Weights of a small GPT-style language model, trained from scratch on English Wikipedia: vocabulary 20938, 1386M tokens.
Each number is 500 + 25 x the weight over the matrix's rms, rounded and kept within 0 to 999. Layers, rows and columns count from 0. Numbers have three digits each.

# q: layer 3 attention query, 384x512, rms 0.0697, rows 133-232, columns 320-383
# k: layer 3 attention key, 384x512, rms 0.0671, rows 133-232, columns 320-383
q133:497530478502515515532532478450510488495506572501502511533515516534497558458513512546489530522485522476510443517523461422502508519456528476510476527472529467518543468487505476517489481542470505
k133:455511467486445489516503491504520468521493490489557503507560494499498500482520549489503533503495461480497500541540540526519518575457529511511460527525487543479483465518471488495508466507523514
q134:488529446491550480488500482475504479499544502456520491566485523512517514514517490530508500499507491490527559542520499464533564470503477488458500534546470471526508552492504514535516504549448532
k134:468489507484521531505504472476498495484492478536517505512503486504494497483495538494526539501493555517483534477534502543503511460468499520505511540511507500480509451530479497522477505477482503
q135:509511519500523484473513450496496474510493487504541464521484501478491508515521493502461490487505530460513463494492499479501500500508465469507525522483488485535532500448526512479515559497470523
k135:502494500481467560536479481498521512500528555462488511543476524487470522450458491494508514506505498473517546533519527549504493488522505500532480481491531509485515484523474509526573503505490543
q136:479460492538472513530501480517504497495446486544485463527515499487506506490494475491489521535521521527500464510487511516501467520505497490538492477489466513490480543521506495492507508468455480
k136:502467509488495483528495506475523500487538525526509478528503489516502507514456510518492456501501490473487472516466471488478458467491498468461527500456494462464484432511497510548478507508468489
q137:473531498450540509528505481495518505488516479509511501500496537481500531497521516480473490525484510468518533469515492518481504505484506525485487525505509505508463480521540514519493545523536491
k137:517481511491467495513472567500485502499529518527470507511478472488488513522484471466496537491511500539500483521527499491528500526535481495505490519486480467497497517503491478501494480472482514
q138:544502513500478493507487480533514505495520500513565483560501484498519524504510551501479482512490448553514490513483528514492531489495504523527467530474502468524515494517500485449502522496491522
k138:500487518511478510505487480540514475498474491496482487465572479545528499464497460468536505499532547531502467539507480500523469535494456517567463505530502538491505533500490506466494471534482489
q139:498533444505520466476506477494481541521539520514536516488472505542523508495517469557485473504492513461555564527515519499507507489502464536478482537560497499494452548533524501513475499497490555
k139:489504477489520495479487494507459481462529539533494500532523481475482500481499534488488513518509483510493486504523520508477487521496500473513548462510492488500497474468476497494496494508534507
q140:502449489491467483490501496526483550510471507526515507494490516499527457483497542495494514502504529496459493511507507560539502499453532475519505523501529538498485478515473552477480496472515475
k140:427531498521531498518470499498478490499521440474538494501510498521499551475480474512481518475530481515526481512513515505486486515500501497493456536511508494481435512486483507546512461503487523
q141:480546507493462490494489531545457506484456475510480491491507517478477492515524524486507482474483495501492476492510492510518450505505479543473529515491518499461508507523542497487489472530516523
k141:515460475486451508455481504542544500463513461551478497515507508517557443552487489460545494457537500512441553538468534504448521478498432496485510497543514467516495533503514493483460504457538456
q142:464510509498520509504498539505480482473524525467498475536492495505491489491497478517496512500493467470497481488517578453504512489472465502479538491536447483505497493539480460495446535511533523
k142:509515493476515477516488475492510498567531493461526520472502506500503513514480469480558550499462499499498462482551482501508508507500528515539469504502473509534463527497469486473472452478507468
q143:485486506502509489503523504483494497551493524541506510496505491478483513500485496458507480517509539505507505521488466459444470510503471447476520518533499487491472508469539469526503514494471494
k143:520517475496507500492420509438456469488506517510475472512491507473484470553442510506504473520487542475473465498508500467551483484502497540501493488455495469518483493521499508475504550488566458
q144:487489516530499492513467501551509507511507534477502455503514469531482486510427472492525492523511462503488533522503552505504523510475499517498494491484478470488489516473552508500529524451538481
k144:471481513448477513498508506476477521520513525485470496505508500520549489518477521481517499477475500504531493458484437488511550505525501485495484479501528491470528478467532472492482485497488504
q145:489447542518482470506531524536478504532514513461480464491489469486502495477514500477481481530501539504504494493526478496491461528515546487479491506442551462486503479511500502510475527504499509
k145:501566490481513503533505444508461485475507466534545525521498496505491531524501509499515523477503514510507524504451516491536542508475453491488487508536565519476530509486499479456549458479453516
q146:519526495521527452483469485478524503517516527520507496498482486453517498472506515521504519499490550483498538502493537480506545507502493506508501477486487492525504514502536479490505521498461491
k146:466456505513486532448511452498497489523418530500496535510489479479510505516505503474506473525472489531493498521489493527513487505530517486497483480506471480497488491537506508461538482504512514
q147:461499473497481508506470511481497494499491464503503507498468492515477469537497504495513474539441548448479500518506510503514490495476485483499533484516515455511489484486539493484492482519492511
k147:517486500484476494489483464485479520441507564480491483502481521503477489513488510510477503467545450467491474466514523497516521457469544537521516493508515524477513483481498486491493479472512453
q148:494535460518513463519472501498518492543536522477498559530454489482504517506505523502490476516482522509491488467465541449481523517510483475494470472528527445460525499473508529485465516518493464
k148:500564485525522514502531527495458500499533544503498486486498532496518507446526505497475544461503536498487485509538490524542474506548508497521516518545489506476478493507476450509490463514468513
q149:479486502498522534487482502474469516486516489516468529499508496514525483502531471495510524508502499466509561505523514491493504481508521480475502499515523516492510515484474520509534497476531505
k149:482529485502532507472527530507526458517518557493526538510487512500492483501496538497472486475536531465481542481527537510515521499519499511533546506514487501490507511518482492479498476519438484
q150:503525487506449476481458504528486501444472451502537540497514487510476475533556488467517441498471557508479476491484505506483499499506503528536463523469517493515535500477475514466537501508478477
k150:465514520526514471488556507499460493502506467506489494528476516515531509529501489496505495530539547503524540500482520514484520548522464526456502470526491555508492464518467498525529521495490545
q151:469485520497524525490506492535503505472525471436500514536503486550497490495476493518504507463494516515547516499522493487520517495546539517480462479451513518519493505478503480525507474482480510
k151:486539505500482463483527487449510488515497470536463474527515494494526484487503489508539444488519467496516505489470497508486521505516520467499532500499555492462468495534488476492514522503530511
q152:463495531490548470515498519517527441495484495532501532514480481493537503529498511523476470472460511529516501501499502524510550531512488503518517542563473469476510512473473465518485485511523493
k152:496505502504517486495499509528467539544508480448496463499510529505480462537462494463513502511548478502505468523525494514455510474537529497481507487520509482536464514510496478543486543504471495
q153:478498508482485509487470488546476534506470531479527484488521503491500525500489490516528476520528468534505529517538522486435482498529484535529500436488519506472528502518497514516509522516524513
k153:526502433503510465476497511471509504509489443479504520452534511522486448564525496514504499527436556477518490487479565460565503519456480477482517481515490464505496528508520512496571500532479510
q154:474492472476520512492477483531473522544471535499513502471483499525508510531497504503475520472535484470481502488487505494555482498508485504527547469478504535503470550530455464484458459492498534
k154:521489523506501481535505521497532462491452475480514482502463457569499526459501529480469501492472476477462514476491552528514472500474497453470534507541512506529486523493511540538506519510522495
q155:464534537492458484490477504510511485481509473491476486528493443556482499544507510504482540507487489528510528497500515537498490473465491497460488518525481491520520524468538492513505465487534487
k155:519489515513492543489516494508476489550489476520462497490495540436532481479482491490524495504490543472467484507528504463477518466492520514518550496518497503466504501508497494466511501500487469
q156:502516511490507496441485496514466487511471538540485537472499505520492506491449463535571514502490466503482495497542532518527435517490531509527500512500483490508485491465486512521513539484513475
k156:517497521505478512486510467502557492514490494510503513500474503522512491531530529511473501516517519504465487519424493483525532497486467517451465499506523511526496489452519534450537461501514530
q157:537484502512471510518530540486502526486467510473520532493473481534463482477456462483523502480471511540512513497488480531493481513513513479484480509462492478487491526491481545451472512479468498
k157:497487522497512494504509484493453508506565520463535495526547509481491489529520450500508486503499514502509491472545545492521493513486485495524508502530526486468491488530523493516516533517518534
q158:482480496495496471491466488509481528539545495484506514494502530490498502461497498509495511531485524557492501522509513481524459475494488499535523509528516444472518509489485517478495514494477506
k158:519455541504454537520496482459518489471475498504493534482498511465494480535512534451499516473504518505531470517524525464473525476517495484493471537520479508507522514499496474516528510509484494
q159:521501470516520492558484516456489520484503519516458503530474512536522483478481542510430506500523538520497522475525467451494518463478523491498500519499498528534459491489472508525513515480510487
k159:464495465507504496489484538517523489486500514492521503492525476512470520515440485513479494438519513515502522527467471468527485522524507482494513493484477483494504470523508484463513491532472504
q160:489477521428524508535523516470481506532482528535482451474465497510571515478479490476469516453517585512523473497486557542514531530520452492498542496485487536504522477445510497501523492507505489
k160:519502513553514509479461513518508495553510490530487480512503489475492518511501473518496528505502504503496456505499559456503543537539495514503491500501488543458539514567490514491513543549490492
q161:512483497469531495507526492527458465524474496464495505458498497487475508544476525533510503463460538450505534500462508513524482511497494493451525498504517470538535508475511485492523491493536488
k161:521506558551524499477509542499528506519544478525455468503501511474481474476464452502505466455522542552527453528546526446472502498567453501514497494481489486495502514540500517496461474554476487
q162:518526492512501514552544488512498484478485471521529518511502500473466503526509481491518485509522513520494485465441485486465454466509519488542449511526552502528498505525506505489465514501503516
k162:492447509487504469494473499521459528494504504470496496490502555548497488477505503525490516481468498463453494499501506505497536459479481507471517444464451519494501458537516478483476567490512523
q163:450521452536522472520498524494499454511473525488494525496491457536505529466548533496513497515480463527516534513518501478551469455496487550511527494501510485536495511527514472522520495520504567
k163:467501496517510469493465482505493481469510470487449530503454505508490461525473496524503481518474510457541493494449489506501507552486493487430512515514505501558510485457523516472526505517487507
q164:474549457526558489476538551506483464515486490531544487539513509501509480490481439504430482549528505488561429538483475444460426483540465522480497499517487499517544462503536467508553563516489572
k164:491518505504534536533518480532447493508499462505511528477505542516481570500531450514459522509515473561489528514529533517517501521437461519515486502555512477544501452493543473529511493499465518
q165:517541551495494501546527495490470539501499511467468471487491480457450485452504487490459495498481516527542499427482520472475507486541510506581523520503506518506497541512513492521495513510478537
k165:496483535553502522537500482527480506472455479544529493526519486477472478507499480519496507498491486469515442496523501471478472502540508507509494520503524496456508482482452493551494518536522484
q166:533529507536512513490457565464501475483468467549499467540498530483517528484469424475460453515445516515529515513497481429491472498530480503489531498448539509472475516504534507518528536537511519
k166:457508482494526490472513506533501528496532519522533496496476517452494497533522526540542476454527497465520504505500479484455491518524449501475507511521483503521478489481498509504461491506454502
q167:490515560497491491569517506504499523526489493517485528448523494492549467475494470482490475491507450509522508457524482462470474494514485470532461545507505528507495499523500476510493487488467487
k167:485462488453484460469505517505495526506523480521484497515531530520519503505589536472451484476539534445521501540444520526458464530499521580522499540488486503441479562478474493458469493496505520
q168:529497493512467479468493490556530520487519525482430533471493523516517512510451534520492486496489482522466529450505464529505486482494487530515489474477458528545471502482546532497500488492496482
k168:508498507523504469506495463506522505478466544516520476490483514462533510502479489482476460499520508525491487472533486514538463529524555481482515507561503468482479489477474460447500530486475476
q169:497505530485467462477495569504487519480510516553487518508522492501506465493520492520467550473553487527455490541509504533468471450548486539518518507496491523485456507479504514486481463490498486
k169:475475524487488512525492500526509479499450505465492521518519472483512474498499501518491468518500527501462505512550446492511497456480513502568512453525516537546476494493480527518478448454519468
q170:474495489515506490498517483477505505499505497523495488490494512531496500509502515515580501513533467501512518527481491474491578514490459496481497496523568485511515474520514491471504490508465447
k170:515524528455511499531510506493494471472497496497495495503580495474508536498537494492536475503492530500521472455513538530463470498550542512505466454529497492459466515502468502506521510529519494
q171:519482535489460482469506544484513485508517489502489472472492482548499528461467503493496508481488523497486506488506467498522511491463507508529473483465482499480469506514502463526513449511505472
k171:519534497472520510486505440497487515478484470491505532513522540481555567533492515525526505509434496516558523513477500552442524499494490501509473507508506495550478487475468539494467482488525554
q172:460510481537575506498505444494480481490550492462489478516523505523485538551496482520493521498484540475534508479533507492487514488454492488465516494526482504517504514498459467524508515545471525
k172:499488493520516523512476507524528498524487487496510481537467477496488479487502540524502526500470520474507504540474454496526491517461504516489512491498488489512490460504486465484506484509451532
q173:484485510484535494511492482498511513462520475481469511541495539509518512484459557494479505515556469531489532531508471478510537497490520475501511491475489477524480460495464481492496483465519512
k173:488491562464528525537565543518459518510473479524485515484498486492513488545573506472526516484456487475489514516489496514489466519525468504529489552529479480524528481476460494518495460500497505
q174:477466504487487543528453491485490436550514483552535481503495529483483491523513495484453495495455492566510481505512543470521495517482506493517481474515495489466496508489507483466481482539518506
k174:518465486457526515470477473535506521499508491489461538495488474503519474494507520533483488511476494518492496506470455481541484512494523505483481565519492500529503485511487515497514545503517530
q175:536488483517486485499484532499520499485511511523523497499520485475484535494511495504505464513522509517506492514495531482521499500496459501506534478490493504512530501487503506538493492514469479
k175:522491533530479508453538472480472495471486460464503498525486503518515487483515479486464496492489479478505497500488445518483497521480555479489544475488511474490491494475505513501526514512503486
q176:511525477509490500500517509477488494533452501499494493536524537513518520504491495491451481498481540453482519469512496567517494528508496506490488501508502470525518558488498511506510508480534503
k176:507483454497498457547484461494495481490502473439519529534499496500491506475467478542482494504528485519500506524506503443519520467494496473509473463454514505511477516460478512508497528526487495
q177:538562490516483504484504490443482466521530456508494531461476510492462534509516525484482515499516503499485507522486490469461497542488442488488486491482491520487517502489484513512515492506464471
k177:548502489471512527508492510496492535503480494473488489525527501469496483518507518459496471494490514515508504484449514482532516551450507502501531461484463517487498508515500509480494488491499529
q178:490496528528478529495488467510524485523482531520487560462485493528506516493511543528468478524507500510488459507520476504494525506487448508542497532522519468453471515468477489492489502476535452
k178:492528511478489486509496517472508507416526494547485519435524531494509496515493532479466503519482581441472523508468567511468498509538517542457467514488520482526478478497508496534519491502497516
q179:505493484539506504499531533483430446518517502487512491511491477461502506455522501477487500460472459478527531482453479482499487502531526497526519458485533506503489518517497463469486524497480455
k179:488535503518491467522515511531537511458453521498462543507488531458491512509486491493497507497498479516517494532485476485449514475472465486523486526518503479486498548498468465523516442536531478
q180:501510524491510478451504483503525475490452510490505569478479509472551500486475502474496488529544504468536508523498502475511484511528521523514506534459485494521504489493505520488481459496526480
k180:504446484499482491512505546511498522545532511509475463494483471503486486473503480470503485517540515511474468498474474522526484507505503520514496479499482474497497502466530513479532500498485501
q181:510495472503485503513449515548491472484474473502485511501475492488452477526537535487572494473475475545486545515494539510500522493462520498495529483494493481531483493474503501485516491501452483
k181:514517527499479461475534535512503493495514452527521480499453482525525512491437496509509504495512516502535436475454467516453454478490484506541510521578505483535468512488496470520467513510528488
q182:517497471474526462544521509502541483488490468545538508464521476491494488524456460508475524479508535421455472519486539523504475451485478509481484491533517497493486534536493498515502478509495495
k182:506499519530493507452496514487490482494502479526507516541466531500495489470485517522525461441487477530514466467515464504466527500536495486523527494537511522477489522509543491478508527511470504
q183:496487522519481514471491535516523515466507474498513494500484486532514526507527473476482498500493457520507523508503462475482495507534467516493541473509488485501486483475505490481517476473505469
k183:479481500451478509494489506500472510524510495512488516486505479508516495526500525487485515523486511527507523474512505485478473534516539490486494520567525514517542493498475453491492493476492537
q184:476524470488525493515536520462525501484515467524518525488525537480498467544506512507495501471478493529509516563483475501521488487495476514524542551477472510547511557545496466493511498495486529
k184:491501461505523536468455512468482498513505511485501479518481490532491486486474497484514505485493473497545496482507510471437535447502527490551493474470468522502501516450526520544489453527486506
q185:526469469551485485487470524499478488520523551501517453511527482510508501473504520507507535496513485492495498499494502459524485493523474463476512477507488493508496495469526509492488460485487520
k185:450537505477515516480519491500491469506541510488484500487475511481517466454436500537484493469471498551456488518513503508518468504494504493457520483510514473506489507469491475547536514523562442
q186:475479488500466494499460509512550483494452518494487517501541527506480523516481470526503498493539511492496521531520496509505523484474496499506540531524530527515483490479500520501530507486501490
k186:482519508517461502491520492515505435520509453511496534532482500553504487470509493500491505483513535490458483485474475443510471496547474478540538528508460459512517478497525502523538494515509465
q187:509534516522522500477518478523450532474534516500467499518503452536522493466501505511484467487481490516464509471485500505484470502514524495498463502506534517528524477475507504444522504475471525
k187:495489443504493505472476482508519523519496543517434478485459518517459485518494507502523490481477483462482486491480504464493497520453441533484483481578500471456505523499541484494481503493519507
q188:483530491502520492495507477482474470527500523484501448459499459513533486501506485481465530506493501470524534508490486488531515490456519494525506488514462533529504477491477490470489528533490527
k188:510480505513525476496523522526508521523496527522511523529505526512485490469517528448535520490523504525488466482434504490515514513516498500509505521520500564476494522540540474515521529508462469
q189:524473557480484494486508469512505508506511477493501493470475463491461527519497534493515493486494472477489485529505515496529545540557501473499481436491473486470517470528531519510536473528504453
k189:465514476505522505481534477520478504503501454487519449511507498468507478486517477497519477502517506511504508499498510520520506473445497531464520497502487528532462538509483536472514496471494531
q190:565522476522488490476503459482533466499473518530508518498513493528506500524494500516467495514499504523502485480476480520495500492531506453506477486518517460484538503454497505494496503470460544
k190:542506516458515541492487487554496514479471513504491479508523489479500528465497531491527544526485453515525479546559470517506543470472471490546474511483484505503484469490516522513521497506515496
q191:495502508488518528525514523511493506492489481514533505504491515486488489506481475533511470497479542536503512501472496463507525516472495492499484503519535484507514522488502502480499527515491455
k191:517481495497487524474462525489524522468528494491490446540472485487483487436483474524422487492499499535520488508508555502516470503506511498470530520492507504475486485520458536490486545483500515
q192:510499536494498482473494483573461514470494462490466475506506514518467476486517529468523495522504487478506519469475509493442492450482495478524465510510507525515548478489505517445498522520496543
k192:548499466485506488484519535508498480500478546561537508529449521493518519522506469509528512497509513509525488474514465546521500510479463530496532505505519502532450516490494493496514492482501507
q193:478502455482504513497514485490509501460550523484519476514537494472499487516503497469514523498519488494493478486490527464499523483542482444503519485501477483505494466516489509509517510532497444
k193:494472490506532488532502545483486517519464521505524508525458523467508517514465492432506514505492527528519461555544481523525494492495508497516495488535529552531465527516493517502507495476488516
q194:473479511481542495513483489478525519502570521499509488470487517499514500503474466450482496499470529489520486526531533490518520501510516493540499492518506545502557523509527458527478535485481515
k194:464528547492475523528497481502445506482478451492515508472497488541489505445470497508487489549497513477517465506494483494515492481471479495479486540451505491485528482518504505505470518512525487
q195:511505524518479503478466508531486466465497476520507485530543485499522525498481489480460506492487517450513563540529509492510534512511483515463507443448513508487476524505481523513482505486489455
k195:481468496463518466541505515482492518448555509458452512521549473548521509532521502533502544509492529451502473454493499448469470487501517503489491465537474490510534518490508565466521533528498519
q196:442490527532460526516514505519496528463499469529479491515500474500545476510523548533500462485511527491521534493494533470471469540513514470486497424512486512471515485548491501469471515509509471
k196:516512445455495496521483516488496513470526526488482492490448508500488475512480460466519524500534496460482526463472503496451482465448530502535500493482539495475540460482513486523508483463476526
q197:546511505478503495506472480456451511438509533469486512496517493505489501504508489550488521492482495513461520472494465456502525514519478505530433545547476502532527523498487509494493549497488535
k197:492502446539518514480505513521525485527446494473490507490492492510514494514529484473490443507528527528512484499505503514500517525502488493489468506496521530501520493511518535497521517471515513
q198:454533513505505514526492497467478479524494477442513502510481504507525467492522511513490472521469543523548515501488520474513496507516523509499522478477468515473499507491491472486483468544482495
k198:506478506502504499515541507499470488485483450491486464493519474507549507454489557505521492486486482510471521502496507498495485515489499481466497492523481478471543533514502505488498513483566532
q199:508471506488536508491540528535489519457517491465468524469501580458494527530478561493517514465493554486474486498487537494490472498493533472471524451506513520524451488498521500484514525504439499
k199:548489465479508488490517460525462474512542526500503510524475500532453479494493453470469491514476464498518515496517476487447512503464495506502494535490488493529539481506503504500461465480507448
q200:463469483463516499498518535493526487508550496541526525519486539486486537557536468533526503529474495530490467510479505481491475472526483528470489460497493464477482561484505464493491479541500479
k200:478527465490496523479505501517487503536467490492505447461515513535539500454486525495499534486519463485543502508521501447508514480477514539529504511525521494531499490507486490500439533487514519
q201:488520536507520484495487503526490464502503467488476535468521506487451488519492481495531484464534507489525495523498521541480468516471511457475506517429469423472512530478476469490524505470490428
k201:506511520497479500492524518477508517486523526465513491507471507528541497513517487462484536513489511495528459497508534503514487455493488536513494507500504514520501484514481532484496530512531519
q202:526490491495568492547482479467482481477484512488516526534511498531451505444491537518490507471454510522500520514520499494509498459486566531512526479521509483472547516489534527529484531503496481
k202:453472518504473483481506504527565507549523507534499501514531530488515506503479502489482469516469488498540479455487500484459486508467538477469461518519507493522439423517529465453476471502503532
q203:509496506473513523523471540479514546494470477492524517550494494478520541507489510465512523504530535522491469513523512455467522494484502508515508531509451482436473488530553496517436453506522483
k203:489499485504546535483489476472471483514499511493486490485494508506483473501473504523499503507472495470511571470469496503489540545519509515498522452512531507529480521495479529457515535482499497
q204:511496490494528507468464531505501504481484506519505486509513455463477489494534493495522487525498478489456513485494450513495497480492474486545477491493477519520530509504485492545501525503427528
k204:507497488494478483495525487480498502489432533487481478499468514488484549518500483482510510512463472523500508496491494498461483482493524510497507513521489544505482490506511506457512514485524491
q205:511497496481507515546491532561507497507524490501508516517484473497508510506505524451501489494503474543513524488473487517524488549489516481459486494506518514479517456520478496480526552505489494
k205:528500463459472517476519520481509489466540516500526470488508495489519535507508505495517471460536478512501491535532517490450500478508516514521519495500475513553493499470487485486440502483449459
q206:502528503479524507563490490491523510510515466481533478496531502532505494505527540556501489508492517499482517520509543476491522544510479549530483518516459496539492492520492503501508478523474562
k206:523510484484488535480484527557498489480501512518475521479479541505499495484501492466504442506524474498504480475497471520508511507530464512494463459515531553494508474484468491490487443493476515
q207:517495572463515482468533503499521456495485539499479486500466528506447520533466552494513473486505518481473529508525476487452514466502513525491484513503541486495484537504477523469466513516492464
k207:513511493501517497509461537507485491486489440495474501520461429535497462445518523484495518534474549495503490501465502494523490526523477469471486501511529509517533425479468476508540511525485518
q208:508489486492526482498506523505507497511503469488510482474491471463518470514498470449515500473476527463515495495504471483469463571514509483504511443531480509463511528509427532525529517502464486
k208:555522533498511461513488510484488495438544520505484517522476553518484505530532496473468514507484445496523487508482464479516520449437479507546533516490503511504493470506533470463493486516485504
q209:489507510516474503479448519499488495514488505520517478453505528465513502483511531516477521490502539502482469471517498504467502487508459481482522498522524444488477496482534458503532474504479506
k209:535479498490496515514514505509510492472525482521457484499543515486477501530506481518520494457506477488498460502496524491508502480518505542490513460506463461532519549514510489536493517520479490
q210:541538492489483535475519498472521518517496513532500491514481521486516501486456445463528507483490464527493511527524466483502519514537517536490533511477485530476506481497515535475505466511511494
k210:424418484500536526481469532487487486480469528542526475491503504490506525510527505451450455487492522504504526460501491494535538487525523519504524535485495494518519490510477532520494493515521528
q211:485533517529472481495537465491479491485529500472534483493500487476476493499549488501489494526479527482496514493497486495507496519520477515521527510476511504518497507549489506524506525491513504
k211:489523486491495500493500504459502514515454486528476503488479519512530529505503517462499498501516519486482460494483535516538545490445518511502508527478444531484521506521477492517453526477493514
q212:490528474533502501536505479514483522497470524523478488455480458526509478510517473504475521493511482516492517487497479448527499530469521479501497497498511503503458551515486486492497487504501473
k212:479471532461496493474468549504519471518530531499486490496475527478519503459496542459504481462491506463511514479539483475488494501553450439471481503516504490497535473479503515503481525521491489
q213:450554512453496490493500507458451522520509500480518472510474517525493504466517516496506474517515458491548533458502495499478541518521500529490523521454502486499539534540553470493522537522452472
k213:459476453537496518504519483474534513487513531504516517489519471505537539413501480477491521525515496471480446561476516530532442493477511512559490518589525481494501461461421504494491520521530485
q214:479486519499471476477511512480505553478541530509498515521465495485497503539483518480523517536502473462477469469495494550523543522509513500477505544463513525478519485486492501514503467500520422
k214:512520478497513507537501501478489466511469461490514521451523526475462491484508496488470521505478511497486500515488487485519491502529516523484481470466511490521487481521487460528519527485523525
q215:511488489500517546477522479478537503511471506498472497533523499454518497503491495463486522486508507533522512521474518519516520522526481482528485516464522537488532481537489495505547469526545464
k215:544490503493467487526450521484485505508494503467517507491547490491458487492536489558486504496493456497451486535523478509466491510498519521474494489479485490488517508480456502460476500469481536
q216:498485526512482505499479487513529499498533521504496490498565497558536524495453523466538501477495487496495476527488473485500442485482487516481516466466465472469535510493541533507496487482524531
k216:503481491499477535515509480499502492489500465466532526508468520479509486513514485473499493498481480479479477483496521502486491486481496499505543518464506497546511523490496501485495495534532464
q217:510485487485477449528487499470502499442481512526503493556496542517488537506529466512486528488479493519476488500519493498521504487496515495475526491468527532501465493481529448498490469490524488
k217:494491482491473543487509529469483474497514542455474499494521502456517513502505479517484523501485503474542575514507526488500518505465540547492499536533519481469482436499491520506459478521511559
q218:504519492497482482518473518527492482496521450474513517514501427532531438536476521487521493559470475520507467524557500499489545534526470525500541540496482512523505499497507510484511504495536474
k218:528522505486492448526510458485508492484509472566498461508477509478487491479464491510498499471522504494483475504447504501544484515502490535511473493498517496492478488503499508501489512516519510
q219:481492497515539503525501496509522541526512474484500517487496461473475511485537533533528492505463468495477510507504501468505487500527515490465537449551521525488514489486536498471488493482501501
k219:510551544503499490500510505449480459469464506545503495507505524472489450473486537487482456528527482508499512507502528487485523517480494540500494480531467499503482505508518477511501510494514485
q220:516529524502461460494495487490521505499447528498515498471528469496468516521489504520491482533475528472502493524482468485527488486460509478475513536490478521492480488503497465531516510486527514
k220:531500514510518475525510471546460515472561500475518494492473505491557462500507545502540508456531492496472521461509510493520499494518512518446504451502496535515499490489523507465483494510494513
q221:494490494512541498482500511547482522463500543500532502513509473513471485473523536497500502494525534517499512490487487519476515485504511482489520512502464494552496532509529509473493511503539515
k221:487518472518474527518518509486520506453510477495489447502521471517510503515511456516519532497499467486507525520524515496496521547554471511526501502525529444498499485529506458501501503536532501
q222:485508513504521507469437520474540499502475474467527512496503479463505495468457446521530467458526527516465481508474490502506533484476501494490514496520521501526501483497532494481454524520503492
k222:484472514517490511457490456482484513527521479471520520481506496527479511482510462559524502532505485501510469532521523501507482506505460505525488505533549540491513476500528517548530496486543493
q223:489492521513527500487480477493479469473480532504460501498518508498537487519533528523450480483505557538486492486544458465506512455480552521535481516495484516472489493507502478476523510490556524
k223:487486471493480481501498489481532500518532476469522466479486481504507470529497470497527503539457496476493475519493505486491513518522476495502492496521549498488500538527508490516492475554500496
q224:495489515467459488500499456527505496505496505489511500455449431460464519509482499515508495530496477521515530530470466499539550512529505480481472546465518524515494525505499509533443467489515532
k224:475502512539551503477498497503513525529488512469504512493483521518475479450551530520457506472464545505539467502495485464492468484470489482539520500499512495479502478489525459484532484497497468
q225:556495495506522497514484529520467511487475467488479514514504492497469496529551499511530479527481502507479523504490514519439525494511510498521484487498498500499534474515493513493491486467521496
k225:478487483494521538536513463484484493536505488481508469489522509496487543508492454514511544511452487485518488464536479482507473527559508470500492519535528484476507530499527540522503490500466503
q226:527488489524477481505482466531512497532517515537474526507489510505502464510549503527510491513502508507542471529534511527526511485510483512487484500481519534440523553488471512499535509515503467
k226:520521511469487533497531480503460508496521494477492486483541478512508449528541476534483523508475502487502505491483518516464499524499563500515514490510502496519494458507506498533464529463485481
q227:500491520487531454480527561551483483532534485472505491489507518483510531507534511502479470496495533484510527499498550508529492488521487564501494538454528492490529503508495501501464505478564508
k227:486472505564482494475507479502511512487503534516467545472484520488512482495488520524483465511509481517506467461505507501471520502531469497481494523540484462529535519442483455456560493491468494
q228:508456495537474492470502467493515503470477482510476522509516496460490588474485490501522507475516531532469522522486467541495525499513504461494501493515530476500510490482525483480499472499544528
k228:536492445501489492480508505524515491479529484479506517495520511455459455548478490493520501494501541516492482486485495479514503527455500499511551491488476473523533469469469556443511499489456541
q229:487474509495512556470500484489502492492495472547542504524489495512526547511436464503551505462508497566528505499508489549488524486508498537494452506550487509534577502523493507544491500519496502
k229:543500509477496478523515515514533537503487509513500527488497512486480496469545477516500517552456463551511503533547500483483491493472476480507519479504532490526476486503485508502510511464524477
q230:484467494504484497478508526478512473481504519533522522504500502530522529492481485468495465557486491512533477497498458515532508492528486507483451511498501434485509495498514488470533512489507513
k230:473506500479491495492480487487516543488493504479483498507509540506495461529567527474528504503505500498512523491488530524425452483525558508507491501497488540487493483489488510545466453500516520
q231:522489503515447476512492503562503489573505487513502525497468474537438472532471492486520480523491458505515487510505461489537541498484450502537558511544490499542503475480501489468512515551559468
k231:504487478512519520501531506490480526482529466463532443482522505473516527545499525514481470485509519546514492504507493552578522520537511488524515538464477494497418539498462499495471529508505440
q232:509506486486486553495491534476506522490471509514499477498539564457502515461534509495516513481535481505485521518498499513530518508518492510482494550502503476475475494503481503532543532506538519
k232:495512458500512500519498518508501479488475485451480510500500473536505495529508494525500505522472506509479479503538515475504505482475468513472521469452513521521521477549509552497509471485515494